From a checkpoint of a small transformer trained on Wikipedia: vocabulary 2048.
Each number is 500 + 25 x the weight over its row's rms, rounded and kept within 0 to 999. Layers, rows and columns count from 0. Numbers have three digits each. The size before them is the row's rms in percent of the matrix's.

# down: layer 11 MLP down (transposed), 3584x448, rms 0.041, rows 2685-2784, columns 0-63
# up: layer 11 MLP up, 3584x448, rms 0.041, rows 2686-2785, columns 0-63
down2685 100:542499494462513491505483514461445505506500503500536482477507506502494517484492454544504475502503461492522535515496481571510514516510486505461499531501498523534489519500478498500519503499458529
up2686 098:527466542468543476532507474509510507494518527472521533546443536501491493464524518486492447545552489536487518494542488551518475504487496481466439499526504528491478464523489471518481527473501495
down2686 097:508501461520521535486502545483485494527528451502483480505490498526506470507517488474508496471498517444496467535534521491507542517531509493507491498534490521515528449497485483512530480476510494
up2687 095:453507459516503511502518488466483460496540475477473516512506501509492462456489458481465471491497492520497490503486521498454516498457491494473481533488463513491474525503505507474507496516512498
down2687 095:500510460537529475474515497485466492495493521518540482522459468522509509546464480507508485502508478510508500479526542518490497434507473527511523503521491493493501493463513509502483487518508490
up2688 103:497489477462473488539546482514487533528538509508486496510484471509505530482476499513508493504507487528564461518557483497493474489525508496516481512463497497493494530510473477526496491482488465
down2688 105:538525468507559511477523505496471481541478512500475540531533473495511471466518474472531534455475522495523539453485490485503497522482480512543453512487491505504503446522494473499532493527474473
up2689 097:506487491543503473503518483505522497466527483557463450486485516516500481485506495497489467479535543545457478537518514525530474505470519478504514494498485473471491508520478509520480498484517492
down2689 096:517500497528500454518495498449483511505503499459515510528490538502501519482516518487514490528490459512501471494502534521478520462542488531488512516507520493509440465472517516490487477507483505
up2690 106:503483491479498537516457499516491494503528535521487502508478487508456476512483495554517504524513449514460499475491476519493510487497511573488497520476502474524526453529517477512495486510493519
down2690 106:486521483527487495483537513511527495488477460516497451472532502476483525531497502525518463517525529506519479507497509531502548535475500490489489469498542520481452460510481454506505444508480513
up2691 104:494495523484522533500472497507490473494524498512446509509527528540472516526491471489479508469503473515495536499508567503525483505502461486507459538483471544515480545524551510534544481564447469
down2691 105:512498453464502487501537481507522513477517542481513485517463482477519523527495537461500480536500491532453498496476496476488487490500503481497509512516443527466489478456446493491519515470491498
up2692 099:494500497540517552476487519453528510493507502461537516470490528528559483512557495526477528512540538484466520482501478493461519537516496521505488551490509507529496529498507526486534504471477494
down2692 100:490468507490553511511523524487491486541518497537466488521478474486543520517473470464509518474489453533535508491462517526516526508508476461457499513519538491465516505488469545518500526483524504
up2693 099:529527503468539483472495511490534519486528511498522497484519506515508538498499558498493472480494508487505473486495464491535510518533458489475518481472522486466483513496528504486502472540513507
down2693 098:541538531472520501515509500515488509502480506486437523556497514503488505465482474525504500516513521490536534466528470515473496502495497484493483465445511522538506493507540498553507507516502492
up2694 101:522545546482513456504493521491511512461494486498484460504490467477510478524529476455530493520480466465538524531530490496482512493544500555500478492509477509473547480512549499544493502453503452
down2694 093:524534517459487511479486515502490521511477468465509443522519501482510515467451487494540517432584538453505493515499518490486522535523494483538471505486449517518504484471530495526461502546512465
up2695 101:523521516495535475509482490504515454529487450515499509537506496550478486456519518513465525529490495471535500480530536507541449495496490484456497510503459496520528491473437480533521530480496501
down2695 099:463483484492512480498532500490533526483483512477541532493504559509522502479483497499425512478476489536485473499551527527481543485544470472485518490534491510511494516497532520485524500483531512
up2696 104:512469484487516505508545569499485502528552521505527467511485524490545499493520489513509467555483502460488468548489519528534525504479487511475486511477467528465516512486508540556507479488472489
down2696 102:469500511506488488527501497484513477529510521483503482503536492522499492515518520546480460477480541509495482490448483503467489494474474498494471509511514509503523472514489475508547502529536576
up2697 103:529484508535526488492483528468495480491482555521482468506450495476502499488492521543499483520468484521489497521509512504464496510480526520501476472483482485496544494518492527484508488449559477
down2697 101:482528461508491478487491464538501471533556480496483548504510477505491579520523514463474510477517487477507492503479547492498512498490496482503537487526541510456485471483464466515475476493507503
up2698 098:533533540515519503528490500499501494509467489487540559502464527553506533501473499461546502536497506453490534484532502508511515512530506523494493509530508485468501592469488508512500490494461517
down2698 099:550485500472505487526483502514507497493527498539487487502528485480520476494519461519478489473513457484507512436479509501512524521488554469490492507490538521496505494489542510470490479509523514
up2699 102:515520518541471507533473493478532486499518485491539485519465471456525507501499493469545558552482481517511508511507501546521538455506546515468511466456482514518506479565462472469499487515503495
down2699 102:528502527478459464498523521516522507503526456472424556463523473489462512529524502476500480478489492529519519496453540491489494477450532482519480535487494518470475533520532499466513518479487545
up2700 097:529521478514482468506515490496476480455519467537504497507520503458511508463534510503511487471490560480520517495529476526506489487522483452463482496566522479521481497476502524502458462494522523
down2700 099:521530518453487478521486491505521489477499497529494506444539483520526482495464508453534519478511500488495482475520541528544507492545508550492506526540492498510531485513518459513507475570507456
up2701 102:491494514520481512441545519481519500515523516524476474496478461497466488513504487553551475459486496509524494505470489502462459488520507514487460521452485499466505489488536524505497461510499482
down2701 108:530507449471493489514456484469500500499489474478501537493480527483480545495501468560476528479508537471483489500523485490497451490515501569499506562505498501470560499491480479513507510528480562
up2702 100:482524489461516488531529491487500523534490466474477464476512519473496523490497490495536529538490483526557519475489471517499471465485537490491520526479487486540535538501475484496501479492475512
down2702 097:469534516533461505497490549481487477498542498515493517527512478534524556523516454472511507466532499497487532502523475486492510505530545457507499485498473468481454485495517478505491517486502480
up2703 102:526538493524509517515511505499524538489510466505493525501508470519521512480508512482489515491424474500506482507496525487505456523467468551482505533469509515502511502513455533493457498454467507
down2703 101:543480525482516511475532485463526495509517536473511535494507509493498486503477480503492490463495474535461507462491444515507558525451504469542545526512490509478521517479491437461506471544537507
up2704 097:534477476517484506515476531511516505481500487505471490499508485539487459505455500483486494508496505472548504483533512497493508476484445507510482548467528527510489479493515506511510502532500484
down2704 097:458470479516513527500473523546516472508483529488504513470512513507486498493563524473547491476468481514490494515499463505486504482482499531481517532479532492476489513473469549479473520482507519
up2705 106:534525482517531467490507469474483485512497517471535491520505509505557524485487473501493468456545511480482487516535512444509485499519500500518527517522524507498498533508442491488493472544510491
down2705 103:544529549493503499485517535493507451481521443524517490483515485477478506503500490499462467532504534476557498511498485508479501518539465501505478500493483532511523507493445535469468494467463541
up2706 100:483500521519475484491535501535521518501476469527483540513533450527483536474477519537483511543501520509495547500489519507457495513467507481484550499501489540502489446517510511526514478506497483
down2706 100:530487446442506475511476486529493452505557474493497494473488506483460464529491503516478490508471492529516468524481461507468536456469511501483483470470551495483501542510528466491488541486503500
up2707 095:473510520525447511527508457551508475513475483508507476474485470502491509520506469488510506499481504467513478473490507550537472524520505519475505533518548499524485494492513514451499450504477483
down2707 092:523511494535536485492511490515473500484485486493526500485488504480492461480541476482497535460472493488487501500465532497553528499475485503506494489486523516464504500487543541498525528454553477
up2708 100:478527508466520479468497520511497491473468478492444517528470496492495488511547490488527499492505538507522514505497484496473469450495513514523484535503493492492491496537511542507476503516546523
down2708 096:487509489552454529542493501513510486520459495532531541551494483476479485488544521503524501520502539486476520472509493500513497486477492488469504535521506477482543516524484457523474530480491501
up2709 097:498506459526489480500441556527478501517477523462530458444533479554487515514518459520525493507458481488482455525530501527472503532458510528537484504501498484524498515513541480520497483456520545
down2709 099:542534514490508487479534473497544529490486487541478498515547533520469519506493493503521460569528498462507558494498507462519520483497486527511548516509466536499515520481517508512506537488507510
up2710 100:530496500476493524455483446508536491523561504485522475521482565467476524448516482509482466490530500503527480502519510503500470493458458503552519514488469466528506505509520507474538475515510498
down2710 094:495482524517515507509471529531496517504484497508454481507498485518484478459476500512518529502486519511515497508472472478489480514527478527473542515519464474512477532472491482492526512506481526
up2711 099:493483534448482556494510506522540509498531493513502520521476486519533505543472524495533498484508456467518539539508506492519497498504489520469482484538533570540497491496487509510499491499490501
down2711 104:488462542489532470491490505489496482488485514498539498519505506505504525499473478496520517518489480498480554513507477514498453486466471516521475518500515468472520494498504557492505492537498526
up2712 103:497493526511518513501492524510537541503529502498509480513484493496520561479520495472511516500478488469532457552496500492471468488467485501524486480472527494503486494529478530495472524467493517
down2712 099:525500476517507524497490508487496505490508490507521496487494515513487461563487479479518502514518452514520489449514504481489492475452472517531498546518538515549468533557508481492537453484502448
up2713 102:483541492432493512502536490451502495491476417464515489456478506466498449511488522554484498459516474482513498502478486522499537506481462500492517514554503468538519524506487490468508517524522502
down2713 101:518495493520555458486489479475539493490471463506545490493475498505488496513493489536509509505487462532489510518490525506502532507536522500522431449515520530510505500476489513468536542504484500
up2714 098:488552555498481537481521505484504480423487436472493502479470491466500459501513504506499461552565506526463467491493450552512489527506461471499482442490545530486504491500520501525483489486518481
down2714 097:542527515515502548474469508490512495466505528531509568492532453494506515542530516529524502499501533498488520511512523526472511471501483520476475501492495516518522487508535511481467503541501504
up2715 104:533518493505472465543500478443508515537533487490515509491506476512481510525525499464504531480473508501525529499498523489494482496451486509519505534524481497497556498527499493480544488507535546
down2715 106:508535531540456506468495489498469538494500503461502509453503514477481518437493505546487475514508527464513529481534502526467538472509508506495540473487523452497516523509495485502481515444508504
up2716 101:516508518519520440504485499453527494492478512486484482510480530440500447482535497473471473484521479469495490464481489484514514522509555493522508501511486518509502478515509492481454491463533518
down2716 097:468522505512488503491502449551489514560452491536473562503494519496473429503450476516500488481491517494523496465513490551523461505479514493510501458472485476511519534522511530493475535463506533
up2717 104:522503504509495494493479508487539515457516503495508492500534507466494484527486494482526461489457521506478514508483524515506479534493523523522484495501471540513503514509462516503484476455448486
down2717 108:520500470477489491533520526456462497537482434515513504534492471481502494546440470488527536522518535483473486539487500491496477468475505509505496490512497468461517476522530503510478455562531505
up2718 098:519483474493507491534507544501468512523510541489481490473491510518506523528490492479469514488495534545521492532509530477461420467459492527466541471496526469525503510520502516517491503477546478
down2718 101:503501520539515503547476475516481493471523529511504527510507461501462442499500449483551476483501495511530489540523493462479516519512539460550521557524501481528490471506530557500527484473504495
up2719 102:482482512467530526498467483478524520451540521511549493466507500477478516480463508506454526511491458510513517511466510459495462502497539496516514471486478549485516498541551521474490477478460475
down2719 099:467545535476521470536502474539472503468546514524461504505500490525518490523475501483504481490503514514507530477528488534475515483473503464462514506502521508514523451534477502487497518480479472
up2720 102:485457492481506565463467509509514494492523498465519474526511496503443460479487499454498498460539522536502533506497533503505503499489517510508471550550494512506462491533554508476509478465498519
down2720 105:499491440471447538494476496498466525507514538469495470461520503452501466510492482491469496511493468472475489508495505507521499506477499504499498504551494488474458477492454445519471511493500468
up2721 100:522465515561514531497488438528472548492436444445476471491508466507513514490466508493520490475523522502490524510513551480528505500480485493478458478540494481499518456527517514480537513483483484
down2721 105:523468502479524478550463515493515475496469492494487486509500492515487487518476516513474484513440529506545492469537507461522490468504490526505536521479524546477505475507506477490497475496464465
up2722 104:487487479507480506493551451522443538488476525539494494515464484502518531503503547490522499492531489490526536503465507494518527527506500528480497511522480484535433498511504460495522479498521485
down2722 104:499496504529462467489461485510556524485470497476522523533469498519512501522511483478505481515501504488567535501460529512518491506466513498521500517467496537492509534499477541497477464488559537
up2723 100:507479490530491499499504482503479488488465512485505504505509521483476523482471516514507516503501484471488480512474484513518555463528511472514426493482506480486481513501466520504481507512503510
down2723 100:478488473469483489507564488520475482514477489504524528507488484488447468504528485472503502506541505492486466535502477476488484512485492469493478469441522478481493494471512513462484483494538512
up2724 096:530518466517493468512544478471494513482508492523530494534516491492473511508506514492507492497478510540497493530503488499523490474494488489531480465477533543523555489509503532521502508489524470
down2724 096:479496482446476522487446487481456518519487515492483485439502508508494520490487517483474524544476525483505534504532531526520520521493537487506484452482487481491485519442484478515520467522544504
up2725 105:472488489523493537453529538456514499539534457494531501474508504500554477481483496516460520490478529500510474521529517473486461528461477488507512559478528468490545490486524491530539509517503500
down2725 106:513482486488506550490486522517501524530549489516495533507517501494507529507475504515506457474472485475513524520472515519479505464504516527480509488486480529493483483456539468491504461522523487
up2726 095:530527505461513502529533505507515527491487493522476513514508514503488487477529520514508498517473541476566485451540500506544481516486478534537473491539488482508505493516507503480494488478492552
down2726 103:499489470533548517508466524513461488452525519505514477462498493529466513547497477511527522479498503493473483461516482448478494503495537498487498532488483505492487519511456498482510495478461524
up2727 105:506499442495498483476482497535529490472515499482444524455531506468504510506534513448492483549521516488513475475494536493496512504451563519536488519508491522485508494555506495488496459513498498
down2727 103:501515492530484494488464515505487495495535506463481512508474505531475520490543495498513519507552473512511463508499535511479488510490511502528498519505472510542480519568521518503482442464497498
up2728 102:486550491485458483522501459540498467508495526573528523515499526497516474465495519458491536476516509480478485506497488480493484525505528504491541487489476529492464506510493481502507516461512500
down2728 095:491500514501503530498498499436499510472501493492523519479518557516518475494520506485454455472478532521518470494494537477485520508504512482525511541491550489503456488493541504514547449466457473
up2729 098:491510483525475513496513485505517530504482511475544529462510466500493491538465493519547463491536464529555510484489479483486499469459555530527498549543498516443498550485482538502528536515509520
down2729 098:484535503474499504504513464471499457502474490493545474498453524503492493573510518500478485517518542461461489524532485535525527535551535481498501472464501511521486501515456474528499476496531473
up2730 103:507493519495496491464518501510522506514481469522548516443520458511489514532500464459499522525503492529438495450556499485528471520499497520522492554478556504527487521483508499501515482496501525
down2730 105:503506501551489485500491519498496533463487518521526504503544504517512478465475506497515513498498542517495477511538526517501502441518484485527448458531526487494535487494483494484558508483499502
up2731 097:516527505483495499517556533447533478482499472495509486533482522487517477537522501500497535457528516473518507454494484515516492488520454512511477490495505497506475470498505464523498549471472478
down2731 101:554500500472516475521458493479484522483506520551492519479507497508474511494515529490509478475485518503501518491466490447490487492507540437515498475500495496495492487474526494492534495497529481
up2732 100:531496514475503487493472499497490477527543486494471454532511524514453526548525527538475484499503543515469484505483485484527499515494495509473524554480511446534497480525489513500486497523502520
down2732 100:506480479514487510501483454505482510533468509535541477469490493494492542529534512459474517470493465481531521514472493498491509496481511518485456495484509518496500517522516489513498495445473465
up2733 096:514519479490537529500495500546508524499513492498527504526525535532533490465544521487488507465473475486538505495485467493507504463452492461490485520477515510500468474534499411500461527481487507
down2733 097:488506461527505485531505489478518537487491522560469490483519466536502476502472479484504498470473513498503513516497532524506504536512477482533547492530475453533482531462497513512509493501444551
up2734 104:528558522513525493438558526493454493480511504489528478504495492512484495475473502530493506444540512508451512535471516510512509515462440488478484561482478477514473524547479534536470476531489532
down2734 104:483510490503488479468549509491522481532493468463468482469504533545493492531509484476509523497499469506463448442512508435528467551502508479504527498474468515560522502508495480583498511461516441
up2735 103:443472525477498487471512509478543456484534534467546508515485500474486471496495524521495558448530536468459492496457516504462485563534467496505505488504511490537460554481478494484502484485519483
down2735 099:523543515509534529507480493514484473494480487490518510495506516550476519510484473502532501530533472543496553484518522453547458512518507521462477514504564509513525514476499515476516479493525471
up2736 096:516498481488473464481472505482520446518526468492513473466512492499472495546508423528475513480505486486462516518516519499532513453480482521486516546540486488486472505478511529537491461541528485
down2736 095:500500462540490486507485506522531503525487466492492486482525481479540489519511502536512493487495519487497489480517484528502467494474517466458472485511506531512495507485447461500518547522512541
up2737 103:517500529515516501505506507501482516486497487517508474476538506512494474543512529526467482504479508516516519520508517496506514560483530490521503527489487511514506490502468513461504501450480469
down2737 102:475507511484525484500549497479495521543493490497491494486530505532556520473486485522497519532466506450467469495507471511531548499469480480493488534461528525566521473503476517483442474516487515
up2738 101:484450514545527522524533514528475485499499491515512512480531462509545482531472530498534490518511530573523509467497539517474526501526486468489529512455490509477462493516537519518546481475540483
down2738 104:485542467529475536480506445533513475478517528503493496500519510469499498490526474544535483493470505497489450506497497474520475532514500458467542497478546451517531496455529492471485544481519549
up2739 098:505517480529458505520527505546499494482523531505495487469475488476504555487468490482491466492498474498504451513507548486495483498498508459503491516455481470509516474463513538472548483526529500
down2739 094:454507493451548523490505469506498503510506521506501513472529499523547495470521499528517523491470516488467499500513480462507548473449466529489497532532517507460521523494475480535461561536530513
up2740 102:461467467471497504474482497499526498453508536540465479476503537512490521534470507505501500543487474518486479474491526516544486514479454490483478526518473536532460515580510520486482546509493474
down2740 100:534505430556483472471499539539473484523505514514482466497466508517540488491498478495497487544484496475486505504518478546518553516522466521468482551512460488524529534484461484480517477480488479
up2741 096:466496477534492484492492519549497509476515511478490476490462507524549458487506522466516524498531523486527481495489540532513470517508491531486472502539459483457491479505475548500466481497494524
down2741 097:481532500491508500520438480523460496489518547540504515523540534471464482519473472506517499516539516471445526491538514512526514478512483510501544462510484515478514463478500457470506527487508506
up2742 097:463509486472501471518474460505525493511528532508524530485534526489483471526467465494507482448484485548487492514508504487497526468456518495549487440500477482513471477469491495498489508487512492
down2742 098:487528562535521503504500483493460506470518475475460480474480488482509464517513470504492532510511471457515507508489496498527512494516534503518486464512567508516453498499497511461518450502486464
up2743 097:494499488489522514510463486516484513535524510520491523523505501509537486483529477522494480519530500514468457486490491520515542481531503510559486518464514509433518493492454523489521544495500485
down2743 102:529510503519527480508520493491468484496535512432519496468469498456469492514537455471506522479456515495489515518513476446480470503488471475559487484441461488509485533544465544481483492521478517
up2744 102:473575493468523484450521484509477502502485553451527498537456485468492487500483523475546451505478484496483526449516513468484498531495488495525478477470524524533514495433481520499492549465495489
down2744 099:525484520531506481457518434525543473486514512493491489473491509475489513497506487516490474503478519490475454538497466461477511531469515516519546464531477510525487476523489498489522485497532482
up2745 102:499507539518504487561483477522491532471463488527504494561525499534496507481512549507496521492538485479499528488494502494458521506504481474476516487512467487483509472492521543504469560498540485
down2745 100:469546521515486467467526514503469470486504520468530500465521470496482475507474478458545468541459524459529535527561490482548495490542505443460484495522540491480519534516485450470533462518511507
up2746 091:457519454501507462501488518464470508489522520524478477506499511489479509504452480499503511543497515513492497507509497525480500506478522506480504528456494518504534517533507472482510474522503474
down2746 092:513491482478509519477492501490527507526453528474513503518466463508483506504538515513488478534532508477503483466485491509506507494466479492541463483520515510518567500478484472559512475476480507
up2747 100:458524461479455561554548522462492536543430481487455540493465487496517470494539476540529494508534514473530540514490551505517464490487518511511496502508483506538506508500506489520498466491472509
down2747 098:486479520488545533529474501485554487514475486519479471531503499522472520494538514485475537510507524464480484485493479475489515470474500480455518471534517528503561525501488488503466495469458517
up2748 101:490493522443530502450484478458505528513522473506539542497514520500485515485492496526486486536524464542480498498508496473532489491500474515486517511436510490521508542491505512529471460560491486
down2748 100:502525495484448522526465540499522475486477558474522499541498476511470494502494440508503482533477521470514545468534476505533485516460523549558449495504492523501507474483470491495487494476546482
up2749 100:483528493489469528507521507549524483534502494489493488497498480460485476539495496514530473462564538505515494522531517471497509453542496547516521510501544486513492493467472515526452509501491460
down2749 099:519524503482532496499510498555502458504449495540479523490492470542473517497485478472457497499521456506509494525517535515510467503502492496552522511485524504456484499482505516527519528500488487
up2750 109:495515463475502537477482459527473501474490477548513517496490492496491526506537505489505510490539507527462506490516487514491517501515476490485469518497476499503486513502490500470465548515507506
down2750 104:530513483515524495529536489502508463502512521548481478459500492475524515515487534489491503541496494488528507525517489508518521514517472482457471505477494476546535559505561503521515498513517469
up2751 096:507532486543504505488468493476506492530545503549499554504494506492467493535497496503495498460457470479504480473488508461476528487481553481505514499503496529527490500529480517486461512539544475
down2751 097:444483498488503513500477482522487475481521500514548489461497498498488492489562513532506539527491540468521482464523509513550533511508511525476466460537542492509526481465538488489444538496465500
up2752 098:493514471480545485501478450524517537471551459469521523547515479514494471488458524562490528494507507521504501480477506512542489505496524458486483496518537521502464529470495518477497513498491487
down2752 099:502512511551560520543456526520497473478514485486519495437518486504506506484499548531491480475510544481508461495485469460491497502529470495495495462499465482531514509532516491476479506555506463
up2753 101:526490462513463518524484500504470539533522486534522513498507477525529469502489438487513478502522485474460440508495491502499546494454523518465527489461527525519475513516542499507486490526499520
down2753 098:479500439542530475477508561514496488498476527517522531493511500503458494480500526535470489515487481494510503514503444528481536523470515468452504500503489477501504467508544490509452514461503480
up2754 098:479487492476537484517484489519529503472512474529469480459502512540521496476510490514503500470543514527519469507509495513481507477520480510528499476451527475507500498453528510476510489500431505
down2754 096:540504500486456536525554528521520472499548504435483477482485497527493533524515493529511492473496518542514506490468503506488532511507513526489512496471520496493482516512507485466485509534512475
up2755 101:529511537506521503537488456454520487501489533528461514493498488474491490524476496500456519486499527478495515472486523488495496520482525485516500488511500470458566480488462495525523522514442469
down2755 101:508482477444494500511544510526499550525513513530498509477510487490486500470491463492502461494508507481511438475518458472515494495511510502462470537515505542487481508502453515454496528495474504
up2756 101:517506482460533518528499512505545509468518513460493500486499447490504463504532473470486519497486481535570504542480505467516553494508484523503505490492449524529525485482531494526516497525502491
down2756 099:496524540502482501499492494512498517524530500494467526489529498502467490507468525512472544476532476462476534538531510486545525506501507523512503482530504515510499489496459551457545521453514524
up2757 100:515473493463509445507500502502522519501523472482480450476460460511486485501476475455526507470503517529509523525525506468542475492480460532481494524460491482527474444494476511476548515503486499
down2757 099:485475514508484516457485524536472533519504475497503483509498536497523518506531517508475513536519465495522504510497530491534493501471492518513550508488521511495506505462507483513507513513521538
up2758 101:477537464579505467527469502503492496556474460476519492479513499467513490528529504529507509521468541497524510527449508529476513469496555528462532513524518478508507530489536495543526542514497526
down2758 096:496531528510426535530495506503565508473535540541499543448488505479503497515531513528461492510499471461496454540571477529518489492491515499495419501466499515541506513535478502511490499504515494
up2759 106:535515442504483474536476488496556467508488524488486564522490469478508503511506500496478534505478488487486494478512496481520500515532466498483511472513489506549516524516543504524513490505512522
down2759 102:494515522524469518512517502491534488500509521503490489512505538529561491527471457504495518477493477473519496506529525483514486466494489481502475502531514454476523461517516473490496492540507498
up2760 099:525492476537487508506470487518493514501532498527525497476507473526494566500486500462512501496497482507447520525487551495513474504565483520519510479533476440518485496509531535479480536476474505
down2760 098:473479505528515496492470457511508511525521516501492484502475521509485504514504493540505525497477492487444524543515449479515447494478529510533504500513517527532471505510449509542496485464481538
up2761 099:456496483504477515496471524511475461465523516483538445474469489472516461514494461497503526537547500477493498462502475473507454473494456527534483477485480514527483542469490482520480543472511546
down2761 092:473504495489497503489451491511531536462501466481491570491490468526482527472485498559494497470485539508489518504488493499526472508503480499479538524496506483519498508524527479485507492510486492
up2762 100:507515524472480477483552496483472501492488540512461468463533548492494522522522520485506471541474471498497489482508532490488500538452510457477515516495492498504504470524477519469521459496491490
down2762 098:474540513470559507484477502524523474486450492543507533517496494517530469510463504506518528505475552532521448502490455443474517492511501516519502474513473509496441457519525507488475544538489532
up2763 098:490439503474494474533506490502545499480532515504492500489555520494539509474489473523462496480530479525548462530465528512497525487503502477457521526505533503519462478523462524485516542487512529
down2763 097:511469469472506483412493522474472481526535544491523535475484488503506486526510494518471495532495547503504511518517503516546519503483492513517504512504498486508474450509518517512525493499467457
up2764 105:494513484482498479549486482506524527460482458475509492480498524475485525512520486503497474489452494489521522480509504460476466464514491471483515527465510542492505520535455468534514496475511538
down2764 101:514514484512463543466549466488481504469497504535528527517482534456492474504470537539512522488473486521527492491510452478472570513487491494521510473513511489501453495487520476500506526484528542
up2765 102:494498540506536471500492501513483477474490473509489558483502468537526491508477534493475511532475493507436542546488516475483511527508511446505487460481482447500468484543490566545464532486500496
down2765 110:509491527528509506491475480524436526502515490507458531499506494459494473486467461527482529501501527530441485499483491527481486474520461507485511510515535511483487537505515492430537475503470528
up2766 103:498516512479482541537499510484488486546519527517470469498495474508487475567512479516514470490527479490467487519462524488527488513464482510485457480540469520493518550447497497498475476522496498
down2766 100:539515510515522485459458503495505507472511493523505500472511491530491542532504480508481475494531512519492515503522503488538557489535514459539466537523525525506519538540485531540462490496472522
up2767 100:484498510541508507510501478460502500435512499536507529514541478520522483517513484506505481505478528497500529510489547492512480466497508485494490443493490493485514525502476482488536496563510514
down2767 102:534521475513506505487472512506497498511501514515536474536476481522521510495501530521527509530504488472493490468517483513470526493503510541509501526534510519513533493532477480510501547510497486
up2768 103:498502507515523492472537514489499542444491518468464516469475543486521463475507507501522510512520487490471500514506505448463490501504520509484489492458499478493501468466491517466542500482493513
down2768 108:475488508505485498487444517520501530502506481508511455482497519497494504450518450515521484482510529501511455517480521475487464504487517455474515530509522514526469515523468485486527512465476553
up2769 098:507490493508477496509495508503528479513522506477517508490507492509489472489510510523522501491456504460499515513517507487521512536501506554518527460546510502504498510482503501506497487505499497
down2769 102:506513501461468548479457492499485490498490458491469509483501497495465446471501454483445520534479467536517496514517551441556486472526494490497492502485471475516522563510510485465491498533492491
up2770 102:527511483483499529501477501462512503518500488501509527535492500524481465542471492548525491472519536445487481480491474500510489539504481531511500504449486551510501501508461489498466478470500554
down2770 103:501494470496548474539503519516421504487453487524523494498543502529506543481476490529541461533488512512528499545489462472492541491489546492477475491508484458480453458498497476486516462498491520
up2771 103:498549491462521536504519508512524513507487504491505507527507511534504534431468474492530449536515497474548500508475529504509520528477493478488450559508495492474517471497493487511533540514519478
down2771 105:512496446482460555532545515495469534502481454463538537489539508485479482504473526531520525514519489518495481552520493515482527498470488493498489507501495490528493451523517509469548462511475506
up2772 099:492472460517520500508482510510512510498475521542518481555518460503481482524518521519489478524486506486494495485482459495455495534499460457490519534523539501518488531510480504483521489497507488
down2772 101:555532486508479522483508494513519485482520507515471476484462512534469524475518448532490506511484463453470473540492500521506468496480523520528488481542482549528488563521485482497449476538534505
up2773 098:492526500482491478466510494479494475515524492512476500501513560520510499491485533540488477516497521508502478538494493508510465540523494521495484518527530491500531522505488498520506447485475522
down2773 100:479524510508479502541518497506489532529542536458526506507489553537480479479503501497506513479557488494481475520521482493533502503481513509519474522486480507490532424512533469483491546533503490
up2774 105:479540498513479502474468469530461491497469446478498516518527505514513526540537451511492523448484500489467463513504486477527518504490489496542520514494511492481470460516509494514487481543525473
down2774 102:516496467487576514539519478473541478506503487503543499503521532491519522482504529471522490536501520523507491523468483505522519519520535530462510450541507486507490518520491466505526513471492496
up2775 099:516458491522520461472527480483509503508501449482510488449500556545542540486508483498487472546521520519480488525540516492515454507539530499474518480510523491514484513474477498521517531461509569
down2775 104:482488506502508495494483505504525526453469543516529521500532511506472513459511511486500550509485468514503474473494482494455513498511501476507469500513522492457510465501528533469496508518478496
up2776 101:558519476486504525438477485491541492539521496488504508463519491502475476553509480502524455505479563513506482513491508520530466537525459457532481568481511543501457495467476472505457503513485504
down2776 101:524480469442502515513494453485499508514487487531479504495505497535475499526526516482498531490506487481502519486503483563488520500498522493476531482464512521478533488468527510461509517472497496
up2777 105:511508515517463555491515487509466489455482514530474548476505520508536505525505477551541484535487473519474458495528450471500498510474472518482521494507522496502500511466530522517478547529520490
down2777 101:519509547487505511541516443530502523512497487513476536540490513479479530506481536480510524483502481515493493490467531514496519492519554534505476545530508463508461523516499487506481528489489473
up2778 101:500527475504468489484502501521495549493522504511524522481486498505502525451511498504468498474501508529506530500483530476516505539533489519521482502529491481501488498481494481482492515478477506
down2778 102:533467479507468514476504506474445489449476522494470476466489520508518511490492496484528508503493534494466526492473476485503472483498522490485504490493505523527525511502465500511477518534487477
up2779 100:517516515530530534496509522509504532519501487528536501486494520505520477495498528525482510536452516494524496543490523524544496530529483540491517480461464523508463481470450492489491489476543484
down2779 099:481507474484493481482479493504534497530455529477477517460492468499501466539542498489437484476508482518507482520508455473501507502494496477485513531534468469525479497490511528549478538465518453
up2780 099:507517520490533498532504508491456537448476477545513515454479461502455480474505502519455502471503536515514512510464494492491465464531496523484472513535455487525504514476507537509477512482468535
down2780 099:521509484493502516465512459489517498530516515497484518491524513505502497526491531474428526480501513495503507490497518497513486508536533500521530473495470550485493476522482511522506447524468479
up2781 104:484519502465500527565498493496499470482507498473508472469524506499459501478468539537513466480545497492528490508502483485520503489542487504487486516511487493484563465511521489498525514500501532
down2781 108:458505468509526515478513495521519471482460488485520473495467461536478486465486543471533490488523545456528506495552495460534531492532534525475507543528459485508484513452499479503495456438496534
up2782 100:471527482572533524529529483478512528536495532487520498503505479490519476513522503474535502511506544494527488530459485493458519507519479519502479493538476479533517509498479481480499473489487442
down2782 100:513556547499489487495492541518508489503471541551474499491447510492551501512481452498457525479508488456497533517505460552498539549524535500482523511481461484486486539464560472523518499446479488
up2783 099:475471481518505503517506492502516489475529479485510477468513472537515495468472481483536507502504463517511500517475496500493508503517498496554499454518462516473495527495527516484539517476484463
down2783 104:511507492492517483497480528504449471460542540536529494512466498485540525490475454519491476487510504499521470539525468530510490481558508454503538548474519537482474542513470530503498501470504487
up2784 099:475523524495530526461495477534537532533519500491475479497523525475474486476530494555482557507478463522514476465493552487509569510481504503497466535495487484496502525530512554525465511522545465
down2784 100:528517531488484471516483503460507503455490527546499514501467468485455496512470498452510536473529554505521472492487514506548475488457478464507493498506505489510492549495476483470465495514525548
up2785 100:495483503517519464485489506508547503496488520513487524476480460514515511455491518496492519498514480488480538470488520516493504481457513509494465500526503480520452506462481473460467547469475462